Weights of a small GPT-style language model, trained from scratch on English Wikipedia: 11893 steps.
Each number is 128 + 32 x the weight over its row's rms, rounded and kept within 0 to 255. Layers, rows and columns count from 0. Numbers have three digits each. The size before them is the row's rms in percent of the matrix's.

# down: layer 6 MLP down (transposed), 1280x256, rms 0.11, rows 899-998, columns 128-191
# up: layer 6 MLP up, 1280x256, rms 0.245, rows 900-999, columns 128-191
down899 100:119115073078193064147176126123081111129153089116167080149080159143117132086111182089132103200081136138138115100119115086170097120160167099197174083157106107164176087134129153152166148099107116
up900 103:126197101080131137147110146156118045130119157149121159104112154089148118098122134088191130193167177152129183152116124194138144084137105112145115096109118117112151121149133133126169109069081110
down900 106:094095198113097125129131091112098100136153158132205184058113165148146081124152105089139089112125083112169168154102134088146184107082207150076160163108138172157094154097153139127104152129181159
up901 095:111106190046151188119162141151132143106129128179108165176096145167123069155113083124118114098114169184154105098094160143144150130116094140127116088100091111150130137080168179086159126109134157
down901 090:118093049085164119161152093131128186101120101136165090129098131079129051154118111109072100170142173119107099145118140127093135135104101155164179103174093164080156105101098099187153175122122041
up902 098:148175193099145110098132107111123123097135158121119099130167105064088202130155133157170136099135123178127140148067142141131136144128140140091155103088142148062117119134118092118153079153154144
down902 102:181087104091114109068166191187115170156151149142116142131143083106181068133135061161158130108096123126140171175159075120122118154150141102140086126115147104106136137102167106148090163148147191
up903 107:156091139140142190139179130149159101165121198155179152117126069161095151154118152125117158133215093128155089107125131146164117101058085062104132076154146118115150168118073129126168113125104110
down903 108:185145149153180081089104146124123085150067085136177129163095144131114153109127082099144177144131204148155107088130175130118116120131108162167137129144084083145165107095115127122172139130111124
up904 103:130094138112130149143104112150169114159154182121138087104111091145177176119121145138081164146050097153134113157125106182125130150125076133101148088127157123104151076113135189083075059085136130
down904 106:149156120108127142150091116145037153162077114098071144163110118117105149089095170117113081127128123131129108138123147109141138143152148120146155170162142125144154137149159174104140116069127122
up905 098:096185065124104135190046129121088110206111144077162178135154194113162128077101122068124033171166135141127103129099220083095152059144101105145160122140091132074129161096173152112169156116088142
down905 099:144136101108113121105190083143173083092181151186142142115102124102136104133111133089111070055129150150090112125117202160144156097064116150094091117118118112155128169135128110079089159076171104
up906 100:182114210167179154146092176219155108137163070173137153140089091121097153181116167093089147116126138084120095155157095105147131075068121125061152077077176111082110139131142111163048116097107183
down906 099:120160084115125131144108111129096126161145124131149083112105135113104171134141120139208082120143170113136134160132103145164089163161146111087113141101161147145096121171117098147113131142143096
up907 105:121155116159186163137083142138097110094112129152142177116153130158146113100188080087099152130154129141073119103134102221154124123132103139126189098109139099200092144184128164152082094142149108
down907 100:075091106121080181116104113092144083160126129107191189146109142179134139137117137114072079093143121180169142152073146081121106120123099151133116143140142120058125090168161140110147143157181183
up908 101:160109166219181143145082060115094090162133113146096112052142147107152138067130085113103119122131180145124126171135101114083063156119144090085074112110155052130113172145163133150108118148093142
down908 105:161125161114099089118127159116065138141138099092068165088156124109146114081118133201122108119080082153082155163186144181136081126162155172124152140156135138125141093153168143137134183101094100
up909 103:121152151171105144140159138083161104148105136093147068118143150137158172111141100159139125131170135146178129131062190149084127140155098123093143169092125163104155149076095070089136138103137079
down909 102:114110166054090110141178113091116180147207166187177143138157060099129128208127127103120111169044118125176112129092143122108128136127135147118142124138130109123090137172119107146153159113134110
up910 099:105109118136120103117092149162148106134095106083188048212152120108140181137141171164132146146133124109084130097130113087173140109147085064182156143132112117151151076125133095110085102131132152
down910 094:131127132139063169099114080149113161143165132144104198076170130106061105145123133118074152115117130124121117117112113100155099142149165233158044068207110112111089198159118186185177184094088106
up911 101:098126089164091152185124123139099109125137121165099181105132150172140155092130138104116103147114090097119095125150136147131171183069125121117121113135122098125000210104133174077140113110142138
down911 101:115075164238174156133127086094152126128135140132193154131157145182103105116103125078123134088093106159129103145098105116176100176164148144102105138106083135154091186168116127134114148118164130
up912 095:120080171102153124171130106134142130136090099143113087135075127121087170196094050112105170144135205135032131099164128120116109115162144053118088099135144146116155142038149094180117144110154135
down912 092:112099078141127152153131134153146079142176056151063131115137145126136085144130118147125194143143103114176121145145111140078159143132140180112152149104111139177111071197155140109116178106091077
up913 100:120161118225109153128126145096121105139097044199102117134116139148098110146124085184151088074145093136144105194142098127104147110094140070148081151108164117163089158091105199127085114072183131
down913 095:110104118085146122133161084114118134107151147159186089108116119136159157192104134090110108133169192108157104116101104160082060108094174127185186138177066144077116125058127158111146136134126088
up914 097:126144165074152072098069163158122133141132129139117173125109116133116086123137098121127113145157124093120077148157179166111173175148101099117186110125082100148106104124100129112084115105100132
down914 099:102150113121152098166109109096136107100176085165165073117119137118138147137134060049109195174101064190210157152132139109189087137138162178138141146111190177159094110088086115127094117144120157
up915 096:074156108120087097106055040103104138128107144128081150129093154089141098092196084102127131111197134116161131104117112162121194121117178098151204142049101118170130169080107118114104165112102091
down915 093:185125112155063112091195139144151126070103120167124105146152133139167161060176180172178111088147138107124135157129165135102113120107141101159115141124155190117135174091156123159135133113144072
up916 102:159085111098155115128074103132144126127178093096148161178143117095090108111126098094125168133107165103094092115130071173145145058146130122155136175099106162134126077132172188200139161083128135
down916 100:122107127130108119127127168131202134129093137073118099133092157098144187081144178118152106128097077110031161178117185113128154096126171104214147131127148182139123134071106129127124129071084176
up917 095:162082125147154152067108099121112108143170111109180161152164117125108148132155161139158108140118079093118161153124099159076141141150132146095140115134151165116171159146188187122133141105189086
down917 101:074129117143144150085115118103139151109123094139139197130136129109114035156077102180174135167123158102145128127149116123142178099144134114160112146133093139148150088247118130131115110164089157
up918 113:125085112126153149120156155117118166133132121157093109145151196128156138102106079092052081166105112142160119106164161079063092092140133098202106140159134116160141154147118156126127153123104083
down918 120:136079119140181148160112149155175130123115118101153090125127129108137130113124143163078108137110165122171113125089143127108116153122146154108166158080159174164147130172097134111127148080031109
up919 096:149138091139068123132177130147149122141082136118154115101154120147140108154162114179063165110142140122108168128089168118151147165150223087120100150186129168127148161108096170099146133113107081
down919 103:177095059113160114103110116098165093155176129108138148128090169155165140128078085135167173166082125129092082146106092154152133138170166118128079153087188176149118103184157129108150123099210111
up920 097:088180158135150103118138083117135104137139136097135140155203128141183098139134147121176134138110131111099177166156085180083072098065110047134112121102166106169127123087091159066193076127094179
down920 100:136103150099097104099131131137041100172112143135116134099171120204185110120119092172151105092118073107224157152107113180138056118146112119117180129125135125069127134076189082204106091110123103
up921 101:159177177100064172120069174068170112130127099092117144160110104180155102101049146099109161122171121121092129147101205162145092147128087166107088174120128064126130145098177115097129087071101085
down921 098:099077135120155087182148159100095183096113153126122139103136110075059110136142121144143127110134109110157193124162067072148154143133154133170195102146106098113100127131112102138134146163085106
up922 102:142114167111071146134121181101106159156188149120070193152136126140126133134145100143130124101080125121190134101189106170123146112143141100130119077152162063137140136144125216090165109071072188
down922 098:140125131135142174167131136178098173165101097097129096164187094120115141114156081107197103146134119153101122123101161140148100115131096148083182150082088139110113098088124107195131183174085092
up923 104:132120066074126098122065103123176162082096099124150135133146145179176089098107111160121143134176191095187180179098132110137083108123200102053103151167121199099149155142187161125133072128162134
down923 102:132100086119149175105108120160168129065167114059189128152121146128172185151183142154146091129154126143107143075139139113141114170096148089113154117143144091112161080095155126112096165078168151
up924 115:073183117157125111087160107087144121107122135121145138114176169136126152128171168104104097148099123087091093111064111132130109164145082154139054088133172082118193053109152124155172148143162212
down924 112:161188127161128144103132165092094106127114120093175137178168173149113090112168107131146134027171156172085096055139096124137151147165098168066096084124099139153114112143142148150138187093141124
up925 107:160165186103128050116105124115106100134154129149060208128161094200117124113099114125080095081075129111137188169168142094089131115111140134102118178157202087122157117132135145114142140126153101
down925 112:138045138180104131090050134137162050161123097099126182141121061201122155047118106131088159135123077108150140218091094115103117120142121203121179115082171123102098103098165131104130143093161142
up926 102:137147088069160130183154154103142141063168090126149152156140131165128152100068072148147147127115167184137111157127115100168152131119132091146097126123127139084124149131098157133128132128120143
down926 111:129153151146140075128120144184099170145064138142085076140075149133158106180130193067125094103158120073116107092151173099092128111110142152128177154125081132116134117104158121167142122132164124
up927 100:136094101188160175140124103169143113098126079143162137164121148147102095139168112092063189120092088124119100159113144108138169093146164174133089125145136086167071143090135134160133138110156152
down927 109:143100146134111103105115112177086177132161129200126102167125142075116173156119136175077090104137172108166062099176134158164101163137094131106090170084091066130098149156114112115104170140184147
up928 100:205081114088173105092165092138076191100140211097164103123159173087149169127115122122195102169057109150119108141103107150120122146069168133122153144167101098145084121122152143177144141079096119
down928 102:127142081130132158067104086140137135094146128152129112118150149142135215133160103138089109169121133146147136119217174131141108099110121190119128115122135141163129162148070140100192212110142163
up929 100:158133097106122074128116084103182129103162119119088109146124179121147111101078162172126083130134126115118129072116122091124119142219167169103161123159144067112141138107103134095183112105102064
down929 098:098062077100090145111128159147145146139103072121112123127173091111129126101158136095119153115181098126157107154146104149081173160135172112089124077135074161196119110145170152104122096072106117
up930 098:091199188086136130187047104203070123140156102090153136067138143159082081114099149157122115170094161070144062108122123140136170046137074137072153156142140086147137066118176133134158093065140096
down930 100:121135134111137156130137140132177175140153166119039133130133140162143077113138086117130116156095099149142101135148152161165065136122130123161098229130107176083100209147112117098108073143140115
up931 103:147142228158113134098161095169081127145166115136143152133146110150123100086158083190111114094151179101099114198106141151160108139139083057133105136153114189116038106087112117114103130140086175
down931 108:136124107093099124131159164183131148143122097182163131103119131143165134111061097108120132133181158109138217091133116142179067092202140128155124184123144086106168064135068140079126143095168155
up932 094:105071101149171165104159151102125116172164106156110180099170131109149113119122100114063089111111136101132178116125124122109123151087149099067183152142167048117137164059083137130200174128159211
down932 093:124148091131127080102110126133207137116141139117156034167134119112136155114122109129179106183089145102155148157129158157129167108102122130127152163058087125195116116188172123117111147133126114
up933 095:101105117117128112142187132108101121164102153094158152107124055195103151126162101174084091135182151140131135156116114093087176104169113084142184110182114174120093169158146111086129115165184120
down933 093:093073119112125166204088123144110108040154078135129140141133167088160148110185084114084093174154185102119068048086190144178106092152085110138120127119127103099142096095145180161134172122166083
up934 098:107131146170132053122128164148096127199087132089185090202157143088099110109152160175155148099105113084170141131101128199115156145090132100079109121147163112133101133128086137116043115146165144
down934 096:101113113147189113129139147053158150145156154149155126113147154105094135140117177133131162147105104222151068167118115106118139180164161109150143092181086133178119155120156076092141110091109143
up935 091:178072162118159155085080147151097150121147113155145136142135155171064174137090082149067143141177108129152133126142122224178145115130177092134155120160150103141135153121066127077152066098151151
down935 097:114138160119119164155144127092081144125146146137090137198145172095106139153190145070132148160112128133144139119052083113082164135124084122120120139084156165186164087192120120092084124128136100
up936 097:108164125152071134112111080125132163139149120118159175143067151142118129133113107130194135158192143050125166114119126097176179088132128159174165098140162128091113153080116165091156139078132118
down936 090:064106159121158089142091133145078076125114143129103131130163172072115146129116121181084120134128140176124139081084144169120152197147139159122119169129175137158125150158244074149139119141112170
up937 105:125060121151154131230168108148101124130199095134107169103150100146113173082151086156128184192175121194128126156145090107164174096136103103134120071158128151121178161092132113121029091072150198
down937 111:081096085129143035124114172123102078191076135133139110140155124118084183084157140156106116116133143122114175175130096107148132130079121157108148100081124097054162131113195103117187136152165068
up938 102:159147056196099169120144094125135109087086184101136164125125089128099144130169152108130101120091171168163117125106161108109123180147216088125128147111148187103136113104136104094178152122164164
down938 098:137162129114135199089121131128139119123159080115142136118130134092093087164105136111128100132089168112147172155115159200175092148177109107156130119111115072141124151138082139073122054178099080
up939 099:116092144145075096091140075168102151145206120119095117189143173136132139175169088125177127123131138184133114132134145168101142110169163108107048144155150178107130122126156087109096132131181092
down939 102:135136137139076069156127165147144145153109119115100130139082177080121117129105194136102169086116168145154152103110114119136146131111167181158110126127163124101145113163089076120151125090169108
up940 105:162125126165088090116164064171154169165171108151160159099089215115175142162147198134161118148137101165132060111064121106091111119085079085169147157137109144094057132098112128141108080148173145
down940 102:109120114100154097101142107143135130147134092120166157192169179136106172125096079015104136114142088098147159134130156185108130152082107197093116112128167140098230073132083131150206120085099143
up941 094:155117151167107202161114163065097178127123104131121140178127126086143112118151166159094096204130148143095113141132107116132162149140079139143149140143151116094135101152092183152118129057107169
down941 090:143139141124155130106112096167145140122176157097129102092200167120111181117104134103187101118138108142125102104126082120168140096091141166134144172121165126175146094107166087135145074156152092
up942 105:137127148135121140080074114146085145130079181077119173126132165118141086109099147201108169118172111164167134126187117144099136198077057077149146119139144137126099120141089137127133110124114106
down942 096:130117111194068110213097155148119110104153135170123173102090133099075132066123157142124030089150129151108128116068115118135149103089114196071088143103157151181155131106150114136140106101128162
up943 088:118072155116110130170126136122118073130143156131142087122098101142076115144079169107147146097173146127121081133153136132147143115144110168122145159141120069138132136121139130146106100166101168
down943 089:083099175077125044148082155095101117137148131094155120149127129122155086120117145130159095147136132113111105175145163161108152161135147132158167164117104178134102165127143113112134148163081101
up944 094:101151095126125155200121144122076104115123165125152173152108131089098073164136123118143115143118189111131180143128145099141162108146078123060157161158155163052110171192168113095143112106137100
down944 096:134116125130125124097133150093144078179146079127142113125146189183143172118120095186161094162066098138123118156134138126068160148108146175121111124100100146052082096108137126144130078153155106
up945 102:081117135154148100115098171146096089146165102138123113145133106138140104132082112168093114162142199131101167133165153132131104138111139153130106088112141151105126136117137210113130127110158051
down945 097:116136117114103212133085121146126129145083109120126168068084119189099111160147106164134195105155125128119085168105090093152162102093161098159089089155104083123155139145156129143166175145084128
up946 098:103141162102145114119129122172088132105115123155076146099106088120119122196137152101174127104121115097126077128134154160047153171091179104084138109178132161126140072107054131136116110108103159
down946 091:122090059106068137085127160101160118114152119055150202190115139114157141143084136168150133164154145122132114081162111125117110169148090164148047152117127128157088147141133141140152178166127150
up947 097:067093116163157118117090142147081146112106094114119138124116137124141111138112152160078135160128195135115184087191109137061153142127160125094141096112149092081139090089104090145086131178114081
down947 098:115126120073126116093068104154135167138124088111115101188110139091128142096146142169124077097084107050109143191140096116192083133150127166187153206116153158104102122116116170115163154167089162
up948 107:160106125147089106096081141143117161113089091152127124026166079090078098125096128159122194163141142113075111128133148175131136155155121163103127104093063183125102079145087160079160146127149121
down948 105:171118113169131154128146141139133201175171112107098105086094114201114090146085167155135129113108115181183132116108138089123161143106098126164121114121115124145150112139153118143176070101127142
up949 090:128147091181172100113162097126127123095076169075109114166113186131141075110069113133172127114103158145063106115144148131127191167137094146133066120135156142147106070101104146137154083192137151
down949 090:163155124126152144087155135099111136167160102186098088129135157083076106171133139170117122130104161137169141128153116153120146078073081081087124087109096068122103147156128147155094195085096066
up950 105:164188155170157184083109089133125188106108088139146132155129163148040142140130149120091128119108152145156118131090136116140120151095183180166167056136116163147118153101092136235151149143137166
down950 110:082077123081177176155112136160152112141072115132112151158192059121106126135111116087068101174110148112171184109136114122112064071168126095167134097130142103141137109138098171106145112133087164
up951 111:119119184160169162143104084102123132069113124059137068174119219121154122107153116195165130163124071114080128149129140132087121158100141087080150075132140075104159104114138124114153165157130153
down951 119:129114126093045117136132147118129181147156118111134126106183161140128078090143117120111119122143138160028094115129095129096095091127149192130123141124149150155115117185169146106146152093199187
up952 109:139186169163138092141122128126039154110121155104185125132152098170150099191184128102193117126150135093154111121163144075114155202140105142100128101174169106128167197121138186176130152143132085
down952 112:149145140128155157125200107100115126138057085154169129125174141137136152094165135078067128177075139104127161153119214131165129129099105148171101123101133081183150122064106154170095106096189121
up953 091:098090181163137159127160139147124129166180160199112167108139140147171129137135157140155132119137128163156130140130131155143100128131123093068162087143112139101152147098114139108123101143133078
down953 092:150162130077114205147117174073099131095084079120071090141156115112157107110096103106111090107076115132121078045151142147116091155078137133202151190083157181105118171120117124128147147152120107
up954 092:140049125139101144127104105187111142169123105106086113134066151182127113063128094114096119089180183144107159138154128168177074084126149151168090160129166142079127109133135115132115110115168147
down954 097:112172128190094173141110127127163140133161160082189161140148099088148124155121113143122108172112143155122144091155091129125196115119080113118177153122053143116079132126181100197107082180194122
up955 105:074158136186085109135111131125150089189127138108119139162099094073154130151093152103155096082128065118121134153151214120105153103195115132158093117183152125127101119102137134174092113069138141
down955 103:138116145130144106183061086108168099078100130163095141109149096120193135133030082130092108183153146132114107122151131181131098117096151095104098108173073073137181190145218123093170104127132121
up956 101:072191078096134148133141148175138157159130145109092187119123142161061125117151104097076133143069148128095084206142147200108179121137156126106136175219078097077133140126164126107116116066157116
down956 096:181098051126099154163174182137114088119135176108087093134107161121161124115095166180155075180121087118114135099199158114087088158114086118116081130040119145120146117171113096136137152109165135
up957 117:155118138117127115107121111130129098067123098136148134100152143081149151101193127112103075126109095198066142148146182186145185046063126119077117114132098158190159088165173175117120138093074182
down957 107:101074174164104115129079025181105146092138150116148155080166157197158148124115106110098133143118146145092138126122085171101171075103144140159159131097150155136164114149201162181129154146108133
up958 100:156198120123104104068179110130097175125150169083100117119125135147137124170139108171104202170101133139191149107080166143156160116117102105164149081130138149058111104074165171106182119136125110
down958 098:066062075166169142136077172136114107182185154111084133157041137128095118104177110144140126137163132134119162161180108116115077147100188074088126183172073127137122160103103087097149206093127127
up959 104:192125089132135153104146152123119112171154157132113177156153117137121111041194100150117091132133127124146152105129051147155106123091138118177095105148140132137142115101121133154169127154115175
down959 111:105155108084092112142098118105149104139146122117149136152181092115173133080134204160139173169100109111127126185118123168179116162133172145143166071136122114102110099127107121137143111127104110
up960 088:083120145094164144103176083160128100095129101139099125146145157154147223143160118118216102182120068135153121059106128157117152143173103092110160103161150146092038126172134187096098109114168199
down960 090:141109119149094096175122161093087179171178133092194089160073111132118117108169099118180090081113162065118128147160109153141138105052088111092183162074078132176117118067171127122101146124060078
up961 107:144162123209138142135148166183154111163118117124083142127123136123125104141173093124130189086142129140121059094152130193095156208125130114113119140151129170083113159129146104125150119116171121
down961 106:135133162084171154159120118075181122159133116086173166118193088168177143176112114093085090159165125092132136115111155126158144143156197068113136131136088135119141019132130118096118161127141117
up962 102:174167155137116089170116105205178143123186093088121165122108148141134122108156130152147152118104097129103113125130103097142099082152075172126101155116117131143131131175164165118107100130158103
down962 101:156115162166159100087102076130118118149180147099117142145086114117174100108160154169144106189142114108096155195136153096111115124131130160155182125142134133128103136102113130128059160099089182
up963 090:158126095120125157155102174147146154150133119126102138100135125129132104135161108100175150145170120110118131158090107146131154094159211133085163118032103096125147137166093130128144093160099112
down963 090:130101098079089100173098114124109139153143162181152130136111113113175093123126144125184114125082126151136142165147096143156080221100170111160068099109124230113150116150174123079167128152120114
up964 093:079121176146153093141124098145128128121106133147057096112191127147041119090163113141091154120178129121134170087098118204097148186182156137133129082184115158099111148144129161193051116106153135
down964 078:172114098171093125113103106130170171115146115133130147139111119085153165142132125073100109127132110120150102135160115066150121072110140149096149173112085081111113076150152112116126128104097110
up965 107:114101150146070121101120080087114190167170143080039122135166134084141092110142067182155106175111150127027172153109136155053116126162175132149130068100102147141142110102111132080130151122168137
down965 107:161111164100123116108123136116157102128092149143159120132111104134088078179096147135106112119121117186081136178157100113139227173090139176123119153048133084111136124087198161119117142163160093
up966 102:161087117138154153144165125141125159127069162053149131068140147155171152148123169195104108134152185078163143138154149150130137148108129101071086089167118082142112149144086063171165120108087102
down966 108:104140149131084125139121106117087084121138142135079145175116135129150148162125101112105142109104124117183166111115116114113135122141156075155106178078090157130153165134106105103178116186160137
up967 097:085137146119144186083160133104129140135099110169115109088075164103111137114064197165138113133099119132157133184127107092108076120110131132133163140185155126120106096127148129113102095114110161
down967 100:176107178154100133111080149115103113213141153133133118109091130126164071139139170111129149122120102099167124160134105144123169111162096126099111128113125136154112087147135142074151110105139168
up968 104:167113081183147080101133150144150122062123108113100125119112127118154159110143109100141125138112128129116209144174109091122134170125173177135090190189103154090118138154118123135129110076107148
down968 102:139163066138119104115112126094158100106120187076086113192097096143160151137161074118108119177091026181175117157154126149147093099118134109126157157135157069123129136119119127185093094132144148
up969 092:139063096093065104153126173103109157155120160145098182071133117126122181131107138107073152134159141146113093108141153145147106153118173114079171146101091116151178081154116109087165148136117125
down969 092:129110129097135094184131122130176132139103117206126194153139111175071090136114139081121148101108069071139161122092167184204079144136069118132151141110133097132125199179127151160111115121106129
up970 117:114112115098087083129091089175105155044134105113178172108137090084136200039196110138126127099175114147116100148126130138140116077153165163161115143089132125136145126112205127111172091120099131
down970 104:130169157070086141143114038136129154135086109120150135106169116079128183108150082149124111134179152130137096124114091138127140033109105121146161152145088177127114122051204132145168145139133124
up971 095:110140120102138143112103061133107128160105135188136126149148103181117134138160146141138085098098133163117131137092170082127089071146106060050117157134119040102179098055028132091155118067105121
down971 085:073121125137130059120162146108128093131048162119121104103139114085092111103153067173105137184126122131092117094157121116123133110184073126109053157109134127158081133132131097110074069173195149
up972 095:103133143135164075113162059080134111144150103170173171207111126101146145139124143143128137100120104155146108187126130135089117211090118140118162171061141110097125114130163130099115095102171156
down972 095:123112136139158075083122155129090147140098117149154153064138177115122047123106153208186107119128142148168115129123117109152164035107081141188132119101132161127060149157095128079111146150167149
up973 107:169199128202138084167127134108145118139137077117154072205133129138123194134156106151129138118160104132115135087176139154126123127071162115121131154144117168165088114132127123129123078097167148
down973 101:183167089126111071107116157108138104116124137083152117147121150094141108119156145107123132114082119124138119159121202164106124134096068167145165097079181102086102136120077133111190160131139070
up974 092:155126157108158174116144126147104117125120187114082173144157123148168097103140109133140053165133118130144178125131105155098118140116134140132099091153124062130169132072209107045157149109184069
down974 094:103129092129148025130092131132201161106110128144177141120099103142145106187125145116082170142091121132113125118209174155134120163052123088139170161104099155093077134136102109167126110070145153
up975 091:116169121156090092147121176190097147154112101071110158148120095084062187102156106178110089128133184119153156081175087073109090109214140172128174108119198121106151089179094129177133150120093134
down975 089:157118153119145129110092090073198139117179144148142092151084160127136087156124114083167113122090054160119098104155179177123128140095089157174078166119122098172071155117111129126103142098098125
up976 098:082096132113125125085090118107153107112115091115134154119115113115091107154141174065154106095123188122116157159137151143099135147131187127123133128086095135163161125088180167129102095080115152
down976 095:114124177112133122156155097069112070154156131164133085106132171163162149165123091134122077120149075139092096158119152088096177088181125159111107050164141119150150193191098117107163169045143129
up977 101:155116138097086135107089150141074172116165127157165175180091135117127130132161113188152165224207119147113123041066129128121174123180117066137158111155137174083124140179160117133117105132163145
down977 094:095127049137101169154126072101137126130131137191182075137071101131115142170134147153166097130133111115136198095130142088062177104109133113126127111147136135097148058173107122107186102119078157
up978 097:129166123113142175143095115199147143152119131140133211107090136123154107153108085136112075136130092149108159114172134159106151163114139087121195153127125149195160129163140142068123156118107154
down978 091:097107128102118134161157135056132110146140122097143061125133137140092163113120165121128100147129149123143113154092096133138095092153128141161089086167144160073067100040163119131125156140138140
up979 091:129121127100147168067067129200122125121119128133148141162108122112119084105155143070160129131140157126137158095118168135086122110113154146158153122130140196118164156118078197103152097182131129
down979 087:091104086172138142143101170113160202122065109105096088107127140111095091090128077118103164136142099108149157194139138162167116119162077110171168103099118117096113096113115124194138090125181056
up980 104:104106129140153092115089064195123178119154170110156167091124087119128197131173084174164113150133114124144086079089177158139133125125092156135115112143151154156141126116157148080091073122142084
down980 094:112144071163117154113140137205165119151123108104141141172100078136144118102078125108136171195158177112109105120072123159117139087153172136091168138175150138105128103119153136106196214105088115
up981 102:188211135174117083180153122195167105143106107093156143100116104124127062151172118172065158203112126101083083100122089049136123092115124091128154115141196090141134096114098072168164143126176098
down981 107:145159087089120126143128127146126156195155125105179102141146061167164116140123078109121142109125152062114133152146107100144092118112106054130114159102101138121093172179071184128114067162128154
up982 104:105101159195157105159186126100124060164154131104130114126113122145080138181144138115134080102145180082128140144092137071170128183141153140162101087127104101076173129080132124112154083143136117
down982 111:114140110106131149176132108065159210151177126104057183134059123146135154123156126163138115115114098163129105124094101138071149106111139226156141155102112120159072088135110135108095159127075185
up983 112:109129181156135133106106124105130149114196197075121115140065067179154147115105160109157137170147127144093188146095131152159104109185109147050057150106137174119096128161160077083122118072078139
down983 102:109124125065060178156115097082164163161089147164113097144112150126153136146077096120087085145103134145153116103108140105098038119119139093161114148142086136113102122114112127151124149166112170
up984 100:099090106139072150135094131150139170092155167106170126141176128195092144151149180099115102133151092086096147090120105116152140110156117116134102145173148127183181105068094127096122123152166140
down984 096:115119153120159130125146189136196124113081142075105150158114118161183147123114121116142108125101181157144175112170140151145056211147145093052180173114116112124149105152116117051129146191112100
up985 118:142142141113125169140116110103162143135117114142102173125133087120159126120139129127192145127076116078080106189105118082157139125138108091076169081094155150138105170073157105053131134168119132
down985 120:091117145101128140125118111108101097115092155133122130121090111079176097107104168132086140184155185118150083153123125142121169145133129058154108088066144193132103157125129148110110167128103084
up986 103:066098101138139094127103123145118155092074157107123141114155074104172117161091128141092132152171136051141174047101174091212120091118201088108102093118102089144103090087089130116147128162165112
down986 094:153141107077115091154168099208129152133131143125142082098090119119142073077138165162154128161200100116121102124138136184106130111152046113137136157118127146163134148144212084104136180147134131
up987 112:126146116107166095063114161166128084163100174139145150155139099122094109157086108150121147129155128085193097136118104041140168149108123161084131120064091149116094107104089158145217174101110126
down987 105:157095060146150140157153085142150141129115066136200170117164122088155160133116088107136088114115073121130138117179091148143084135107159081136185151138099164091123102109144130125119222107112150
up988 101:113181107074127107118078137131146117094030150083120120129058142137082148127182074142098117090140167119109122144046062107115110108146124168153148075191122166115124120113108139076118150179092141
down988 102:152100117128182171148078140134177099147152098134147096125148066175200172167110119162104083161127080103140164130143148164069068133076148068154085113124153111103124142174147120108129128138108091
up989 092:104134131169075088158142104075164114181118120117127121124121083207123112117099130109161108198169166110075087114082138155131104134154111129121137143126091147123103144146134120083184121146077183
down989 090:138137152082160189094100149179137168157171139135175151152097118057179146179161114101150105119077115201121165126155174179112134125094150083188117169100165147194117157138125116156083126142113080
up990 102:133093165175152139123152173141095138072147118133096146104105106127132137169124175122116106095087176122126165101123164138158128103092089131107121112116145091099115136076093166162151098134138127
down990 105:131122096167130124154133124161204146117105119113186159117137115091052093132154176166090131117084129190149161174113110101146131132202114123112200109211161158146129110092106113138130123085136169
up991 099:149105163151194137164093128135076160041086107153063140140076202143161142099138126159116123213119151093118155095139129112191139146160113161121126124107190139190168143113116160127139116154145153
down991 096:113055111139115164105151150144184124177193152103168149130095040102102128142106145158178120161114075159161109117129128160085097078119144132163122144112083125103167135183077156117135138125130107
up992 098:115142124160113191136184120155072095122098110105149154121129170108107080138123134135098072138172183083072143166138156111137109119119139120079070072073161125111086176128115111141153133079082140
down992 095:146162119150109140118105136161124173170125121183117170113175199102114055148135076122197105154168096126167141156077160149107160173144136113119139095118142172173157197098130161132070140144113133
up993 095:167100093170122100130171140121179155162131175127135140129169119099115136105186115147109074171094131138126120162108116092182146108141105117077119133128134146103119173158094152135173130119120109
down993 101:153129126159089086095142102079154176134137091156153097154127123147166188117156156114166098150136131125174163082099076106131055147122107131160070100107155157156109050126103154133125178110120137
up994 092:203088126122120097171121099161069113136160182100128110083154162133168142091090130153124173130151089208102176100161164089162106196132126162086154117142117174137083146116111134098146105110132056
down994 090:099127084151212160130076142085132142128121094115092145116104131167076080129080133137143106103121172149175060150117153119177201095070082165217141123084137108133149163111116131061119130174127104
up995 102:099114134134157127126109108160170119171097205135137152162184089094138122111098111106103168114141058161150102085125118168111147136085128159067159132112105165067077144130134130179126137151086161
down995 100:067146087113120097153124124150113194127119101090154141159151163123109185095147067173070178086111077157125135070160112132116105144126130124059121137070120097132139154157115139150150122109075118
up996 101:107072146111145153152129110141091187152117186160109184087158138129172134144074109144115045143138079099124174101161160061159103100180147129061183101137158150157107072097145131095140147119075150
down996 097:130106128142132144109165109088122119223117105103129063146112141062124109163158087173153106071187120153136150143114100160143095108086068111136159115121140100123166167076204172123169079159064144
up997 108:137112090094120078135127149177148104127101110120122163127141119183155097085116081137134091120130105137132088135095132100187086154123161116170136144095103116127094158117178193078134143093109108
down997 102:102110115143135192160136122090133103127122072119112096092119105090130184158160127092087108087084113067098139077197055186146138139114163104136109166136151101126109085137129142168148169132133135
up998 107:091111156108135100117116142131178066157180093162177150084089125167188108148161131085064048167132150146115069046096138147104177107127146148107113147112164086119196128085092164170135168164096103
down998 114:148127096115127129141112154106113108169129099061178106079047143110092121124156150138152125083133135193147100156102105145160142059085103191145146120075110110158098133191084095068089125129134130
up999 120:141186114115124137174055153142192133104097138103107175096123104113175177124066098128133161085143063180124075145147160173122164100114088113087140127103126131149085130105104065151103085123053055